From a checkpoint of a small transformer trained on Wikipedia: RMSNorm before each block.
Each number is 500 + 50 x the weight over its row's rms, rounded and kept within 0 to 999. Layers, rows and columns count from 0. Numbers have three digits each. The size before them is the row's rms in percent of the matrix's.

# up: layer 10 MLP up, 2304x768, rms 0.166, rows 2217-2242, columns 624-671
# down: layer 10 MLP down (transposed), 2304x768, rms 0.0458, rows 2217-2242, columns 624-671
up2217 097:541541576538465431504520438469533514528480486537515507506444439461477516432462593517516556524559511435613552503524490531420504472423517466586489
down2217 085:455525508652484531565533475451546487451417457436475489461502519579532423590481493447520480556528439445600467498586566542446456452468536552582500
up2218 079:446489489466455521474562547460563491489555583377525520478484450505563527519475522423401487563459506521515562490451486486511484482578453422580562
down2218 078:469524565565440524493479417487565500504543472462456556605454424474519373445512536452446430491530549547452554507497461455535498482448517532520488
up2219 095:544462451450549463592468483434529481443531566444537429489544547475478494537449527496389454485569441539454526397467627537455433482508512495493536
down2219 094:478470487457546528491570469488491527480521506506412467484633492420502531536517402513519480418480510498505535537528470548488550447491533499536511
up2220 103:566471524470421535501514538548520538498523433600507538500562479505506467541559461427395531541554609544573440393536525488421502505461503533582459
down2220 098:487560489602555523548494400498574533553496467403466534393470465591569479586496555545606566507432546485517503453528510516609500478569457536485510
up2221 095:459483508468534435542472527527485496531476650475524551540486522555522543492542579537541555521533455435595496480462497517501538501475526456564454
down2221 103:470485532366500453539481484512439418514491465542468567530429588481489493510476530454577482465488456484575507496539426554537527482463477482488572
up2222 086:458574442452460556401495522549424584470455511546455529558486339455519498506465418592573520557492523498572489423489461511499453533623560520608552
down2222 082:517577502577466546475440457544479560518559503516426559491403555487572509482463524511501453433537513472542431541476484390513454454543461416506592
up2223 096:496530405529541483484366429586546461573480502593550457519569486531493446563438496429583490521508430527538476497540453517443470539529489569479520
down2223 088:450500461547523600557418413536495465519528492451513550458550506569518473517544533513514479519404477626429444497538564531477583518530498440457450
up2224 086:494366527491460409499489534421493473417541579524590479357533403509480496513482520486523587516517517524554441420483486523486499501511510589428568
down2224 081:480521512467442476485504487406527586531482570519548498521437508468493456555521453495438553474597570566512485491417508520531537531402471517439535
up2225 109:529408530488487525588493543567538407478472534514444464501465558474524438451493485506551446488472574493492385579524468499438510476492493507574532
down2225 103:495462588487424517593496566510562510507499528544464546466466494439519530436523539491509507420544511427482431615530552442466507439487413445521467
up2226 096:432506473545483533494507485452537471488488535506413539533556474445453482507486545482503438546517528602523489536535455513495482545465483536510644
down2226 092:477529459502482541567541558469543512458509491574545534532527422547489535558561538466500543451524399541532428484526522590546521453493471567557514
up2227 093:591555499419559448503509557517502468490442455485452545506568498488508502524447524512455584465564460561499482456534518512491511469454452495479483
down2227 094:497576482533473596505566472454382567558380481537560519573495482516550475488449465587545557481441462520559497561466522528530588487526469565523476
up2228 109:547542491459619440496419513423478445535379502496569464443467489539475378469482472584450420499447530585540517493475465481446544528485497455553462
down2228 104:472484423445567464422467565536518524484549555519610555508495512547446462468514422511447457538438401440522500493475447497496454477537672468502566
up2229 094:429506455548474410562533456538534501499531532484459510462538543584396502578431455496375552530434534459495529516483522452513580479469467569461515
down2229 096:508485537552573534484487429431551567439515569524501464486529509532497456529520435494448494495489477481558518536450440460507531477456569492462532
up2230 071:514420552487444458549474450493488423516543446547635530417515439615533518506522473579456564542604514470490522431433506491555557455517489458521442
down2230 070:474533458599513670484542472446463380556460468531516410570375571475505534605501520603554563525504411481434432470508510494406448543451543520507471
up2231 106:566548446547477504539533510516567553521477535429556466500448485451470476550485540409511477479497587438476520409610484468518550403363610548469525
down2231 111:343555482447526582454444494569509485460527552467513494515405630486436550524465486556565546457493577457539523406531529541486497532487494524437478
up2232 091:491426533500450472543418586477434566643451576515509554539595446592511497469426474514595440444510396597525481590474587468542554459456442460376555
down2232 090:519452457533531440472523568592536468469530557486496517458536332447525485566511462471589427416452501483452464506519476519568510552497583521516468
up2233 115:520513479491479571511577545513455545508520603439466539560483460620514455559436453511489479475542558517555555490522541367453481461469534471553473
down2233 120:420540488462493535613416487566464504480465541485418529508484458590435482530503472540495391551444536491520556545470517542466445461540504526478392
up2234 110:453523603521509586452485459593550501500480577491350482475454495484452463535529463428442426465458510500564572459454590457472506452511617443552501
down2234 114:539466561469577502505447371501477516492477627513471435464425579480505534534452457500566429477348609530542530537551504511544536508576628554628475
up2235 136:558526583557452502509476558427493629538540462446497457572536460503556438468439529403486533626549430458482548519494488425434453427547549644464488
down2235 116:547469547494512485449447460493488589528529458549495409393464490520474511564516508472627493420506543500450547500579508474511548521498545516509502
up2236 101:489483512518412561543465521422569585464490493478428521483547566490481493445567451477450582606415462467512488513515524518451573495492612520508490
down2236 097:488543493483584541483508512441492469520513536560571539468452492485578427500551525464521503516480504427483488515439470513521515461436567483588487
up2237 095:517536497581478355471547516441460495512497418442420416448509532534527575530475454469490524457496439448434482482492515462549604522528551515518410
down2237 092:473491501469538523476548406506452519543528554417460410545454557436496520502495588525429464510544529410446494530522655466438548567582504474494520
up2238 077:470462461462494470534486463477462542590511440532574536525480475552495443587530483428484424542497571452569527626475468427415537537457484531432583
down2238 075:487526580544462532494573549605502445524466462474542449572430452564438517555542553424595479503490528496562513540545514518553512463503358512475503
up2239 111:485508457472455530459484365506491574397499386408537469398449554441534455527592509450488525490490592548517584571483456517482518487496445536397469
down2239 121:498516495450553548531493377496537566544447482538545550417467513497459470506556496490459441583489559521524551530499519501466500438442536545511600
up2240 105:479435549444416479559520499470579471553518555506494442450497519563455460526524470418481595480475461540498545515542511578600517521549502542450435
down2240 101:442484495443458488542499479469571470428565523584517513497494464487404549582562440461483550441497513511429584455448497500460431529501506558462455
up2241 084:492527510509498496521527515430510508456473556400488424496461549480552516534489512498453504494492393466638528499478439411397492476445443423564596
down2241 083:451485467545466479581535463512545515417519508510519481546511410405470400441495493538478547508463586507494554467450572494517466431457519500482575
up2242 109:456517537496562458539536442495483489465569497459446565451504475452440542576494506551527431493416516377589492500545527455507473565523463606468584
down2242 115:467499519510569520415606414407502501484571570506528523594537380559491562497512502482476469401471491393474461419548498458554466477459500480555434